Part of a small language model's weights.
Training: a variant of Muon for these matrices, 434M tokens.
Each number is 128 + 32 x the weight over its row's rms, rounded and kept within 0 to 255. Layers, rows and columns count from 0. Numbers have three digits each. The size before them is the row's rms in percent of the matrix's.

# o: layer 7 attention output (transposed), 320x320, rms 0.114, rows 311-319, columns 0-39
# v: layer 7 attention value, 320x320, rms 0.138, rows 312-319, columns 0-39
# up: layer 7 MLP up, 1152x320, rms 0.166, rows 0-141, columns 0-39
# down: layer 7 MLP down (transposed), 1152x320, rms 0.0922, rows 0-140, columns 0-39
o311 083:054080138166174170117133178158133142185062158107134154109116107069127084115110142122124086138158115139149120100150154136
v312 096:166073089137134151092164148185120155133143140127074152177120138115129071098073121140162156067114106124173174180112212056
o312 092:126126166137101058146083091123150083096131113117109132174083164101165166119065108173107095115133126135070110119116066170
v313 101:111135123142111144162109108075138126110101137165124128198154138107079139166093098155116119231116123115122160132133150164
o313 088:160131113059140192129162131171136101142178082108125107101098113118147096149177085056117112097149103102051162092170091142
v314 099:159120139115094106153159172075121172131094122143116132105120137107103080105070154143161121144035115126164171162111109123
o314 087:135155140150122139096171158142136052080169160058113098154145145127137157115124170138152123108131158128139149090138160213
v315 101:152144168138102142179136120169107128148067120117141133104104143116138118077110126129112160100154174123130127137118111134
o315 092:103129130120157080064123130108144104162252072161128090174155122054108159128100159112150102119109129131074136136131170139
v316 102:157132096135095175134152173150106104141183157098060172090146107095166140078139140142173157145135039119102100209112096108
o316 092:169150178163123097148132080146176148107150149099133098191090137122105143174166118121105150111109135118110176142043122121
v317 097:142154163083089136109187179165139141095150089073112120153154121109111114162128167163035155130072132133187158124100178228
o317 087:112111062168137138100096145132134093122121186128089102122113184168162120068152140150202121115100160108126137153139118067
v318 096:123166127131127166116104167132128147114120086141144112118134131144191080147164128117093156142151179124183133101059115176
o318 086:098139142099203126144108086131150128078115144076094035118081143110088120078168089063143098153164106069105133175150160082
v319 099:159105116109123117099090100082171110074118136122114154104141126096164146129103053102150147059133132204105165157141226174
o319 086:116163176171108077114180102100147132177145160163162087151128132150156119129132155090124124167157116129158070089143085160
up0 104:080133115124144064162089101037086117117109108117145115163100164169116135151155145144147113207131184139161080157092146104
down0 098:137073110119132190123168147104121138176192185084125112088186088112119135071112124125140121102062079123096145108189176130
up1 094:107104108112149132093141065141138129043116129045105111056150140115141151091142122167150112134130146107152080118129199173
down1 086:073143133145117130153153128113125165170144128168190145175129119115073075173125139085097112117176048111125116101089087057
up2 092:183154123119132122104165113149121162184187123092175128128096110135105121140137100143069117142152116192077097131104104086
down2 099:108070119115077200143139158121133136130148136155107104123144142142195161114119102109143135172064149093155087075104161150
up3 099:121099075150144092093065147078134104097145151132159169148124130146134162152136135146099145167114114142114162101139098119
down3 100:142129185055081139145136096189104125155146112175150087160075098113130124111115062140164122042169157172058125129126136124
up4 097:108113147132112207152163092200135116043192121115095104110138083073094082121126126146140106135084108122144111094083153128
down4 096:184121132165082105182118093077118186212065107199113097091132156179159139178184098130174154098172153125144129060138125132
up5 094:148103142097159173143121127139149134154091066096127171147136113143201152110164126153126138146164140131134142159151152087
down5 092:121095117146104132105121100132097113155117162168163077187084124116098135124149141090117108119128131127082131165095160104
up6 098:090158092091151079148163119138183126175127114134154145108119123142125101119123155113124179173202093138119074136166151115
down6 100:140141189123128121150084165069131116156123095134123110155126150162136092100130129122142098132144179103122084117110092108
up7 103:086149112118112100164152104149129094102108122158144136079120119145146082108110110159069137158079177101118164119054118109
down7 101:177134156138126171123107135126139149166112153177086133096130130171120132160128123110169149109197142133106091141186157138
up8 104:122120130120125173115111155144150126063087168086126142157139171097087106149136128158146187099085130093156127084140134112
down8 103:145108113087120129119123038072121140119146118158191113145088116192147209095107180099137105108133142164079152201114122132
up9 110:138097147201121152092108151120172124160057121194173098117060131123087148208114146141102120142168105127119170136155099169
down9 114:150128228109119175211056073152081152134114152090112097150146113100132143175079079138087141143140190161120128152233149135
up10 098:074160103094083173202142136121115153112188116124148095091112140129129084141149123071146085155153148101156098157191073134
down10 097:133147084146156121063146138118142175071053167133142146121149184129195137092150155165111124077083120162157134111131154118
up11 096:158177175103124178107121136128108140135152113145081048132088127133093110132141135129162149138158134116137110116112096148
down11 099:162168141175133093132152136157158096151096107118058146187162112148149141071142147148134129099127112151148173201145122116
up12 099:160066102096179134123086091128124118172113172127163142128118139141162156183120155065128110164150077103145160068160158167
down12 097:080171126140112115113171127120174148085148100119099137097111160078122100114126096138115123175113137162114108144123105114
up13 095:134108165223120157142164124147110148106097113132142115118157140124114084128109150124076111105161145077136135124100106123
down13 084:071116128094126106098114137148154109135130118115116171098092107148097115109162100152155119169073151181108121090121161116
up14 094:151150140112157159102093137145133148200094102153108109126122095091067116166135114110128088134131158124110124109072102114
down14 097:134126096195164107125141154103099162116136116165092165088174170190170127103124109187095105124083125087119136150120142107
up15 098:089145135121157068106125114160210111129172076175163147118133154162105159066106118142156091161106188098130079105154054125
down15 098:125145146083088127149119159091062145158105154172139137105135128127149143142086078115107150181109145174150091137149151094
up16 095:168145126142091137142143096154104047145123091161137113142180127095115161078156142183118159110098130119137086185120188155
down16 100:105124112125156136128062067119148147151150143035144141133116112154093108154087118103155156069142170197107122066164103170
up17 100:100144126120075124132176112139201134102130148122121118114111112080193088114177125144103124165181117097164114171111122136
down17 091:135133077152160113121084136139078079139105153068149151166127141134114186169115133170140148138112109132140223119142110133
up18 098:136116159107200143134145151136064173095114121149118137054120121179118088140157075104084139113103152155117181116135130099
down18 094:108155112162113160170127094135081123247118139126131122187098125130133075116178120109096069140096129133148114079129156121
up19 107:179114107146125147090068164106076131127139091124141174152091112109126117161122075115139119121173151111142129136153128157
down19 102:169128114088134195097187131125129184099066141173165126121143085135118073135161176091133116137147120113137155194109154112
up20 111:076122071087173086163171110151138072144082122071133144109126125092149151112096127131152131180103100130147138111112082089
down20 108:131186147114170138151114121114149126104101115158088088145084149093084128080163165196123149164151148160153177096055068077
up21 120:124087201103177175139160100126137109136178118148173136117125156153097095246147138122130125140160157071115139106082122107
down21 140:112088161087151109104128162158099123122167124154151153110049084135123131211145145082094081063149149100129146145190169086
up22 102:122128143165128152153137166149108114123080141156135055149117164094120064126131131067144130142089149156134114115129150132
down22 100:141131140137136117130099054101151073175120114115115107082150131164091181085186129193110145156159094109108120158129112048
up23 100:097154147101127109198118123068046100129198112101122117149124120160178106148143153095127178097149114193099094140140174122
down23 107:112152114154105115133154134116120172081112124148136147127093110097101107146135042144122135141150148113090082103059140136
up24 096:111103106120111188130221136102109089132200112133126079135165108172094122144123099115136144081114165120156167084075173124
down24 095:117128189126108131195113146125136108099120157097106179048224177138155110113096139107114180170155114126107160147131160135
up25 096:139141066092174090094147168119128152119090173123090153146119166102166129100159119143097127134167092140146099118182142120
down25 091:081138152189083138148082137130138101104140126143193074134119148175125110121114162101180134153078129129163185144083132083
up26 098:077090109135106194110101080116081132130137114151153095125088180120174145187134069136120094149151203078156079158121175056
down26 099:190145127129153095116144121169155147163138142113125146098106098151125038073154130105097202138111116196147085072170100145
up27 101:167076118146109115100181078149178142156155125064134160119126133161068116138080159125154166194174140116140105133139099159
down27 111:129162126089171171109087047122165123137130149155144142072115115166106136172179089065170169104104110069101128096158137118
up28 098:210104165108108133155127072047171126085182144131154120106087083133138116091122076080092104156105111178180123115097116102
down28 091:087175057145099134105132151197100108160078134134101162114134160149101131123099155161189155136137139121101171150119093169
up29 094:079121135150085121116104081166118115179089132126132082113134120107143157181092133142125065135146121089155115112141099095
down29 087:142134122120155154142095137121127152109152076096114167144057153157102089090122169118157161163119094152095119151161132169
up30 096:114083150133223138119190127145144104101148132192150119160145083157124151144111108089188129100129127145104131123144195089
down30 094:119185128141108121141093195119161114131110082108164103069125162147130128165092133199082061169128129106110095091098113188
up31 103:131102076147176111129128160082098119132081141114089148185148115167114160174095113186153196056133063118133116135164107137
down31 105:148129129096161163161115128100134098121133125181146155045175152091192138120136116093146128122136193152111171088119165101
up32 101:136166154106093196165107125138171116128158074147132195156169125176127132197132094110142080154109186068196099145148113121
down32 093:130135187164141076140215124158141188176082148127114116105134154140150137131114099171098183223227159125129138134125108123
up33 100:131053156127152129082114133173160094122101108162180139118152157128169136139075209188088146142169151121103085092119152127
down33 102:100149188107121125124141102100100104090195119114134140130154085115159091173125156038124020138126108111172196119124148164
up34 094:141135112164086124034200141155133087164098102140111200186136146110113156168090126123184126100094132106121124192138137122
down34 089:154148122139133123178143177085117132134122111110151076110160112173148078147116064098149173171173165175123078103147155114
up35 092:167111130162080084066146085158151160153193091126138123202147098116095178115159113130147094133138113138089145109115133142
down35 103:112103121100100114156133074132142181109152143169112141165100169150167114139070123083159132116156122072112127075137146088
up36 095:122099162117156182083113149181123188224118143112152136160108110086119113102075116133170073139141100142132119159188136150
down36 092:063157146145058105153139091095121075137137126141097104146159111164096193132181129101050137055098201104150142119101140164
up37 108:089113136140157152110213086190156139138154143094136117120098133119121133164164153151150084186084139141133086157149102135
down37 103:110165094103082157137051073129131150085153143147141104104113105113125109118094139160081106111135124148125184104145095172
up38 092:134112113130134104137094141134083115175140199124152168194160135139130150122158116155224148050069179088137134143098088201
down38 093:082147148094136126102090159169136133129115126184130142085142026132118109131150091108068117203217120186147167070173125097
up39 098:129113142139125145127133157118140109139134149133094092105104146149167174139140111051139186149130188149182115175129148173
down39 116:165112160115095127108153101194123132110119152167147137163111084132097071109120092169131096094148105121129159128156149048
up40 100:109089124150109143173090115153110120092192117136141117124070118100131129086092111115132153145164157103104167137157171160
down40 098:129176109126175120081144135079169133112075120164132125138166155123128107143104115128144107090068081131141126096089110158
up41 091:152139178122158108136140175100127068119157098145150144125124195141136126142116188038129130153163124118111129074161180189
down41 094:148099109174169152080184101159115165116146107110171104147118086138118172122064077125159085115098137156165130165170125171
up42 097:159133129143119112109117143074086102164157197186099150044106111119049161084136105120091115138122207104159170144108168121
down42 089:087151114109154155163107128174142126086125062127174098210136092214189120193119164128172213162124064141077071139120136107
up43 094:109107093135106202170081136067093120121087135099117103142122172159132086140116131123156169105130134160174179104114186118
down43 092:150175163177134075156153077158139126151084099154141133095168125173041130153138125146089118156108144120104123166136124151
up44 099:085117125120110127151158145125175114141114094148164125158135158104178095184133139106147141127149164108144103095124201130
down44 101:101141108146064167157170154188163057148143126138033134138150188130194117138183116177121157134099099131092087136147127148
up45 096:154104122143161172110199088093094087163074075156143089113123129138124148203171110123185097210087156126168124096118170119
down45 096:084071148125177135127062148163140129064121150097181093091122090167086117084109148119069128100218116157111113101103107099
up46 103:143129148142127146109141062144138085098185114176143091158071120098157146157082185075155100149118088094080101143144116149
down46 102:132125136140188112113070182117170177153099156074139110074141178124080095136111078169180123126120120138088158108154110091
up47 098:143124133163097169175081141086100154158132089078121106129096143136105142112076143095112125112138127159183128166164131159
down47 100:132133117173129119092066184120135133136187153194154127137208147114162108111123161167149086093178135075096082202142071091
up48 103:169131095105145117097130107091166150143126192039090173131134116117121078109141210125124107154094203176144109114126148148
down48 107:116148143109120092110085099157156121044090192148108103115129166150122094113090065113141085149208071143121135117159098120
up49 099:080119173155133138171106134087159111122153139121024114072213141103122102154141128154130117159024165125122131129115141107
down49 088:137173069148145130094128147093122198117068112117124164151099131111136145116105107146141135166186079142129157113138119100
up50 097:102079160131150198102077144104147154141121175137169156019140124147064083153091159109182045125151115133169070139176135112
down50 094:105133133141117082160133071175108136129112105104092100165094096120116171079131067139147118124070174139145167095071078141
up51 103:079095155119180164171135117115122152058147137093101129157128188089140107105100143101189096135118101084139184112149101104
down51 106:177178134178123077122124151104135093101124145157107135125135149089143097046139180080145138127070067110162150133108168088
up52 109:114149090144122148191113140156111152113092124094158106084175094085120096139199079105111120096077105120173100126109116141
down52 124:143094139096151124046101104083108098135164118098101106124082188163149137114079187147143120168195171128127176115151143069
up53 099:145121095155122055158152171191172212104077047085146110138104092117150123119129123162121123155052123144109123068084138128
down53 095:170188134156160079104140084098096122123137174150091148162106158130069135106068149146135147122138160124124126168087109115
up54 095:146156128144152124192104099097094116097118141124099163129134066093130140160110118090174089148051094123134126144128139111
down54 088:172112138158046174173129135159130136148130102139151160119113155076123150132133163091109185113081143141177166126122156082
up55 100:089136152156101141159138129118072088113123135158159076143144160109111119081171191135155097220098125178113116121105132170
down55 096:130100132117134142100134126096217071081100161129081156064140133140199127139079094115153128144130137062153123125188149162
up56 098:141112141156115118175084055120151170156121123114134133114165104121089095134126217138163136173120094089138132115127084122
down56 102:121115119144118120082138150166122090085115111083119129181083142148109100149115143206135104139126119149129179110118093126
up57 105:093152141057081157145091090055100128114101113165125121100160121083145109171165147091031109144104136089160177131137165161
down57 101:152142131139143204115108136167070094139096128128110179087144134138166152092130157144151144095184142126132065136122136118
up58 086:148131137205126094153129155122118097134156143156109119120122188161168068127144178147120159104170164117165142093112192120
down58 093:163165143039140153144139075138179166112114144117136120187111134113121154169139111091125136085096156179085179125110117150
up59 105:116128156128165071095104134141115127127111095124166099088104111135106134103113114151166106100099096188091099131101095132
down59 126:143132144153132145086110158150117092144128094127131073151077139137160173072120096154143070118173168099136069131091115140
up60 103:109137139038107186123131129111104164158118115125161123076173175091123070144085140133111145136128141131099149117119144145
down60 103:132167199120145125151118092114173109119083161139194149063121152140169146082151136179138083156131088126138120120144129124
up61 102:110174078172105113178085111176155177082138196170080105142083073104124156136104126172159108154106111096126138105068127081
down61 095:154126132111127086168141142090087095140137099123193130088179172146122113104177169091124140088130156197168113171156151151
up62 106:109124130159100182104156065107118176073103076150168130140124117137147127150111162096164132154123094159123087099089130105
down62 104:099099117158144101111210135099133127084079097151156077131103120142107096125130179170126077125119104150147162147058097108
up63 100:162165219100102125157136126156105117168118126114100131105129114154084134132087099141129192130095087115065168106146114105
down63 100:110155123113159128124143078144156087074158070137133128117155087111195109143134151120113096189153129102094091194085161144
up64 115:110080123110089074148108150137099113144075149165101151161052164117169145130120126118104148148186109167092164175084148137
down64 120:068152074146155106112144122052047117159109143206125118088135146064132149064131136179108170133171142129098167146110096112
up65 097:113158095141094141116090140124085159134130124083162106108147141111131072115164170108129214107158111131144141168137119196
down65 096:153137134158108103115192097108142095133082131184119179104008100108158150125115168162189154121136125108186190159192175099
up66 103:146123065145153102056179126179191132225133120080134133105142125128144114114157136181067110106070139130107151097115099165
down66 094:050131164081100141165109129125077092083127090156098124184129137159113107133130152063135149107168106104161113105183144098
up67 099:100079121171125141161121078126130081116148096139103164093093176111174111061154097127166122170113119121068130115161110121
down67 092:153106121086147145185128167115094136054122212208145098117149130106075114096169065119096077129160057067178147124077182179
up68 096:107105118127162154157099183162185157159069153157115122185081119111072127133169099093144095102103129116136139144157093106
down68 096:142062127104107065152119107133090160102128177185164138160150088159164064145135106165148114114144176123119103103133140141
up69 106:067091083165150116147155160113082158111070223139161150149072159199159146151105094137171087117182102179087132131131109118
down69 114:140109154104124152147065102148093113083171135116088141113195122087104109200160163107116153105141129112128055130125122081
up70 105:100140197116118132112106176149075124194134092120132106131153190145139136136097134089171157148182080163149151098195104109
down70 108:127165140137104184170114114112129120107136138086102148096159091087106148137123114175154141113117187169124073059118162132
up71 100:146119113116072098114112088066121117041119158099126112111179168127101115104108088145158157146112157130099105107182061149
down71 107:135071179104147103132124152144141101139129155050157147144080121108095097086131044128074104106125102138115068132095124102
up72 100:084081106162073102158071119134119119169112136103056163158102156162132143119174123151179150140173098151143126083156137063
down72 104:190107110145150112077138138168103127080142149098133135117095105097126183112174110106166120113163185090038121099128095137
up73 102:135089163075138132167094114087091125132127086104162104086127174140070128088152183073158104090101144133152110104057154134
down73 104:098127151156089136132088102137111119146142115109122075125101094130199101101097095095115121166178125123149089092111153147
up74 097:115132079087113146086132126145188118138179110112184187110146096159185095118136117054144112081098078124193152156070122139
down74 092:120111192134131188124153135114080115115135168152047067197166189077111088159137149127159096181118130074121107072200207127
up75 097:121119148131054100137196120085146157200160080152123186114121150082080107095117100111138102128095109109155139133104162101
down75 094:184152084109162124089119078134173119134123187093120091119072125171186082138156101136124166158147138097106156141122153172
up76 102:149072107118148111110133139129129085126176102184150154133116138059114137170074080125153093129109118115130092145123117172
down76 113:162128164157111130110172087124168115118141185130196062107100136136143190144096119109113078132141139097067076131146107132
up77 101:089140156093096204072110157160175127179084139153076069106076167127135166063132130122112074082088111195120135071098097109
down77 106:170089073160162111132174126136105126143115141151142179127143162084122135169146122177098153135136164123204163193136158115
up78 106:111114150173178117120103163076141133154134128171061162085165125122085109134093148104121148157158105181109150169085129133
down78 102:133124120113094122142142139155116124108156140147133108117157105145147158078129146122104099108137125090103104133089165163
up79 094:130126079093076153085146117151131169136137140122132133132100076155131119107127093113117115151099155146115122188069130138
down79 096:132146178115133083128089144125112084076161094103106144100174122093104088106117149141114108121185113136104085054164153092
up80 086:172141118108123138131134181120078116095159107159146094174102191125155144108112168116140128144129131099051082113073112144
down80 102:142140078157116076107136073124130144175106113144084152077124103072044182161147070134063151121152123116160177140131134133
up81 101:138144129074194112117177177135109173067133137123126147090156150140041096139152132147141107154110116114177093087159122123
down81 096:163121065186107142130149086109063176163137148064125121185128135172122130074169098119087170123115179167092090116141139065
up82 095:109144059099080203117055137117103139132090141130068121144085154116134130078104125128167074144066122156084134076166151167
down82 096:151146193143115118134135131165169185115131141089168120140138105109094092116109085134102108088148102165164164108145141165
up83 092:181178159088084105125143142120091143106153090077103154141218147140069105141154109164147109170154146139138130126108100086
down83 095:141104115169155108161074125107136115093120158153119101113106091128105145093094158083096159115125152083185110104147171181
up84 099:097071147101195118145141136149143177122132112138094141094097124089084149185150164150067090092111119086181126079157198125
down84 100:199093098133077184089109121108093146140100125135109186073125096169136090103146101109156200162131084102132106101128136128
up85 093:124127132133153153155102125179164142181141167139186136180096129148066115129110108100115118079145119121191167088117155108
down85 093:125115096131103125123171170151057115096097069131149137098140154140159129151136123161146160139140095154090106207146107111
up86 095:133119150151130165103105106162136153096099115130139048210121139098143084142121148098180111092120138113097091197114094143
down86 097:115108141082159121113162079086102104144091119144099169079151100151074216142114134163063145201161175140127107091139172112
up87 096:124136137146109089149142097173132128193153137115154127094164070131153106089147096154088115081156101136152123126142128105
down87 094:104139094143150144152094117123103126146092121090130167156134147150139144148095119092140105135097111115105162105104120125
up88 098:126062151162142166110174123119099136109136087106145158084188130120102146137180197106124099126062172116141158138189179103
down88 085:113135077075141124154107128149150140114113136078063066190097095115098109117089113179139161151130085180134077088131143153
up89 093:158131111170128143107192125129117111085138135144176146166130137124083101117151119087130129145128106101136150114106126113
down89 092:071133126107112136160104080162178123072118147144156142119188106165169129129127141137117125114142154144095130149091160105
up90 099:180128139188109071127130139099134140131163140157110122125102146198175118166088121109049069075180157137102109120132106135
down90 099:097071117114189138123139101112095095169172107157057172121130142141093101147155184136162125092100098111118160136161156174
up91 102:105101147149149125079144112184164141131130065108071119132148093152144093132090146052130103157109137123168106132159089061
down91 096:203135139152083175185105048107063091092060144143110143092114120154096150055170140097153107128099154090121158133157119198
up92 095:151114154141159143193178136096098157126097108103132107099185121172130090100092170111105152157164100068129153085086123163
down92 095:121105044144125127140109134116158153197120106115147170086103088110086127123138111197132150144093108148130103114199115136
up93 100:115179159123110127146153104159137149099142092103186162124135143090121120150132120115121164164107116065131107152069090137
down93 094:120068141131096153157163118087110101143068156174078073117102105145098079130144114122137119102158110206126083109196139110
up94 102:114125135115119125166162118132107134181134072070135102121168135156130106167128101111148075135155143117122151123135099126
down94 103:100087130112102164119135110160112130113090120153167097105153088079148094115145112158166205112184131162095161096134102072
up95 096:110077077086104096101129085122110142107165112109137209132100110165136172100156124127139070151160142131143068139081131098
down95 091:108135175146199147154102165112093111138108149158091111114137069095103150151126100132082134119125106112128136107132132121
up96 111:089102145087150116097123149099069158150126119106210107151068152221188165090121072166167090164173137096126142123137117150
down96 116:114122139154154090078175185069086157179086089153143140130075132125138184102130079203136165115128112099125168142111137112
up97 097:174136153100158107126143139065133201145121128128164138122191139155222163152150172158106129126142126130093100158139053112
down97 098:156043151107080131097145109169103105114130159127085142117095056127117124118053121162124113146118163116107084102159180140
up98 098:118151183122141127149139083089145132146140072109158117124116129115132121150092128120157201127069121143114102145083128064
down98 104:186120201143168104112164147172107117099134139106133169110156069150068104096112114131115154119132118137122094123096138101
up99 096:199174134159151147101168158155089091144113126102124127197146109103102130141137117149109109141081070179078107200134137104
down99 090:131142168108090101165147091121161140136112122167127132079098080116161122053165137123119162139179101147110145141104115145
up100 102:101168096140141153099137115132110134120101119133171142119176176146108102089138148161139129139137119102135196181097088134
down100 100:145111141114117119108052129153093188142163139143117106142131095150077149168151136072145097162158083121131115104162171136
up101 103:159086183118152093179113106160073109096141138115159180182141074141109162153171105064096157173089126063175101122126165102
down101 100:135123119113143099133112125111103144171123124088138124093116093146157167134102118080121152097172114135140148135105136136
up102 104:089142065122183098109087173151131148116134115136147102083134208090138128084082166142147163119065129122167120130183128143
down102 103:117091139116114134128168150121104131146080108135161155166150115115063198081107108139125094106110127157093138153144158145
up103 096:130105116116092100103107106105173135081142098127138228113162174130079068110105164150130154046106098118175099105080165119
down103 089:136154148087131132158149131120074111144137135110096098137089112126145167102134124105097118191160251138108149112136110171
up104 095:084146101173108138159111112129145078199165099096206136199111148161123090127092146113092149100121090185166138102136128128
down104 099:161113129129188107125118126161138130163147144162155098089137159124168144112150110085181145149079124117109103111095140119
up105 102:133165134182142067113154133098092076113138082191122155141117121099175122134083125112137114138126102144128117128179160149
down105 100:087160173102152167160131138105130198084165177101159090135200126190112164121155068165119085116083135166075103135129120167
up106 095:123132113156063089125133110124116131158169181089133098120104062130121118125133107132127191204140087164110111184117137116
down106 101:172147134144143054180100075095150122096143129165191177096174165158105145145145150121121188097133168111124124083139134107
up107 110:141092154088132135133160099205150136092136166103151140151097237115231125124118141115062113160142109161105105130131185156
down107 116:113128163141135159207148111172172136121137134156101092180124090142140129112145081081092158099113127156166093157140190194
up108 099:129119146132161104166094118076141119107108095113054124140148106217132172098140157129093129094155124131128200134075125164
down108 107:140103140106131138160101148173111114156170100065140105143122153092089169107126147150124208147146113109191095124140138088
up109 100:086119143103148150090108149125142154146125100165122089117130200082129148151062214155153078104083082126130193146125176183
down109 092:165123127100097126160138102168148113141139121130150142132108104148104141146181113078095109089173160107154060096132124117
up110 102:156082186099187162178091115135101144110105064113118107136175106145141160149112083148087104169159052165131127140062083073
down110 105:140089086109040164093135101134160109122105163132170142073120114117137119173157094099146191180129200135125097086112180124
up111 094:162097110150156124121116155098185140201166115100122153167117092100069111086141063083083167154060118142125087087080142173
down111 098:118120163148148123112161127129081138103104122124116084106145138125116133077098117164152119180100136163124078124129176154
up112 117:063136201124072084145106145146077140177127109108212106122118173135153119115086064104155111143082125190145122144154147121
down112 116:155094142120107154189117146106128152151140108082137154122118190150131130134129046136135104104079143142110144117110097086
up113 103:120065103106148065137066132122182132179098146125192125176107162157113174123129113137130102119116113149132118136179073123
down113 100:096180137107117198193120142097141128092120126149089137116161129088162108067099113116161121060118166119152150092149147075
up114 098:111105096111181159111058194170077162147151097136139101131152148137110123117133094161093078080085087104162096108117137079
down114 100:098149163143054123140152125093145126157133073109061126145152118147137103147181113133157179123135145132093183107140137085
up115 098:159127132117135178137143103155130116120199157121136041123100122080144094126102085130090170164142099152135135115128156172
down115 104:125088099024152116110175144153090155142102086181123106132110124099133131149128168148132097052157122098095136172102121100
up116 095:165113096147136085131101061125114093117089139095197150160120106127113114151127170182176126074128124117144114128121142086
down116 086:129126149179125145112153146088217129142136110113090110086108173165113122097156126143119137176139115130100152118097072118
up117 108:116129162137119104096072157087077128148144183114138119181117100141096202132156190076139181120131124100094180185146146117
down117 108:160143123128157121153163108101169135167132127120174111144067141164107120096178101093120122171101118122137149096153121094
up118 093:140173119150133117190126199055125100153173112106133100159122166149108114154102078131089101123107116068122130082084126147
down118 099:143123156125166153119105103131108162113162218108159081117110156129089156090134144209177139096097128102116110169149131084
up119 101:160139165134102106110164163151111147130122100112134108121110178110139124105136152086082166151136171194153144139143125158
down119 104:091044158097081170140089176122158201132071131138147182105131109162096120147127086098097163145146066145131096125183146140
up120 097:153095127110151088131162142115111120108046103171201074142121163135145155091133159162155128067104104136096090176097151144
down120 099:123175129143147092140153143145108078124114092093103124128152162178093201143101170131141165155099129163150114094153118153
up121 093:194143087139054134117117123161107099154142147179150170096127103079147160125148123135118102136125139165102149152119110143
down121 096:099128170140196121179056090127128117114157061093146113124075092166121133129126110145096144144110104112136130166190186164
up122 093:107061108160177090150162192125119192072158145124147125094103060102131044158170120148124159139111138097133047169153121113
down122 093:119154128040136150154133077112071112104147118157153129103126134110117130081086150125138165148159118164081146068092135118
up123 095:042160094172145060168180079102165125192050145115115157164164146104141139116131141152140151136110101128058133114082173145
down123 102:161098138118094156067121161162129118097141133148175139131100098127172104185079108065161124104128142044171124089113147127
up124 094:066132183068110126192105192136119162121151143118134089173111158168099157160073149110144098083133087064130084076141091123
down124 097:170150118164171143129120070150159117032077094117131109100091130133162112136150126154152143123143164157193157110146136105
up125 088:115139154099102189102079090136121108148159125139104171144185154137113110129112164111130081109116076153106130142218103132
down125 091:154121127142080137135140063067079114072143134163126130140128100117081167035097146165096136113110184146129149103073158126
up126 090:084181082052116077187144165141170091100202104144175130114146142145110098140180156203095119110098176133130073171140096068
down126 082:107093157181117156087120117118093144146073142121137095130132195049155183084089123095151147165192079161148172148119120155
up127 099:123150160143083125154212155109118139108124196108154165109114118125117100133197163137113117122130112134125128157118142206
down127 089:126094120112163109115153160147156089104127091096132115185182153133097103126090046131111135154113143155146085143104080077
up128 100:134107144066074102120145156130142116138120141170139159140105164152131152116114105114146068105106150119082189129078142152
down128 088:209149122113096135086102085146129103137101145081163084125112105124150105152088133116177190139149089111109163166152165092
up129 102:124157135091098167085186139071063128175158063154137173111174132124130139116202155133083077142117163150146107080109101109
down129 106:139181091136191139092158081111167111075132123062096111117160140086111110114101124132120133151170127124106120094085165123
up130 105:175033155146168098126098162081144112156126132094181139102154078105155143152099147162145107149149112099078129094113129165
down130 105:186187127138117129106114121136130133141140140161080107126116150144133118103178126172087076126150104162104161125114124129
up131 101:150123121164149129144164085153112156122127142093150137102048122116150156173087091142167148138085160181097034063040135090
down131 092:177104110117146168106098164141147163174150091131108135143133105131131164132164141133071086131160149044148158170174177170
up132 101:200094186108164133118104138113119129110094083089118122167048144095149123130158147113146095129108128108104171134145177127
down132 103:158098121179095086138161125074107157146130166138165156155094151164081137169148173143135197057123131129140099128150118176
up133 098:146152151131126168102135074090102112183171101103163140064106113182069149111169156071135135133191168102132105158123151115
down133 093:097118089116176117117178152170164140099116149200076107165132135082195157155107163181115133122105108146128142085123078136
up134 099:174154176105098149114156081121151120146096133122118090111207128158087096105161129159160129170083122104107143149104155150
down134 093:157086103077102141128078174089070149131144104117124173148096125108125179185091100140102143149164162129112111089162163130
up135 135:188103089220176166107119136182102161163126089148147129076092175193128097114154173074116076153111134081103146114151110120
down135 109:132197167127069116139111129095129177136120155141110122181115141138150149136133179096115151121099198117147121139096127126
up136 096:152157104156124089117105097140139088128230109133092162147124151090116083144141139096113157113090091127127129092165114135
down136 092:086062151164120150096116129150094159139073163124110138087171145169127145110077142205158114113168081125127155161120107108
up137 097:132128126137113075210126142210091152155090130137150118127162060128137119104093090131137098163142168097133162104116143113
down137 102:098111088115114117162171101102031124140110143134101138180164173163137161117161129100096150144161100123135148180079109120
up138 096:100156213082142148179091102126109124197110146077130134160129119106111131130130126135143161088131063124087076106104123151
down138 106:094121090172152131095127118102178147080120060076111134137093090119108155104142119108153153130199119152135146129205188129
up139 096:090125133072083137090139088085116146139145081077087147115151180129172091084073120073139166135145115136153124127128150087
down139 102:175132169185123146132147099172131092125106148134149130170169119116123129146139185130101105180152133134124146165162154146
up140 096:100173208121084151120101177038148114128092169183098123097087143078102189160169129166133131096119154079175160174174160120
down140 092:165127095166168113121114124154121146125169125105096142162111140105139064123157194140179112229111121155125113105135060126
up141 096:143142155104174086147113092110177074133135106098114122109104197148115157106179088090156121159108084126141110161123147106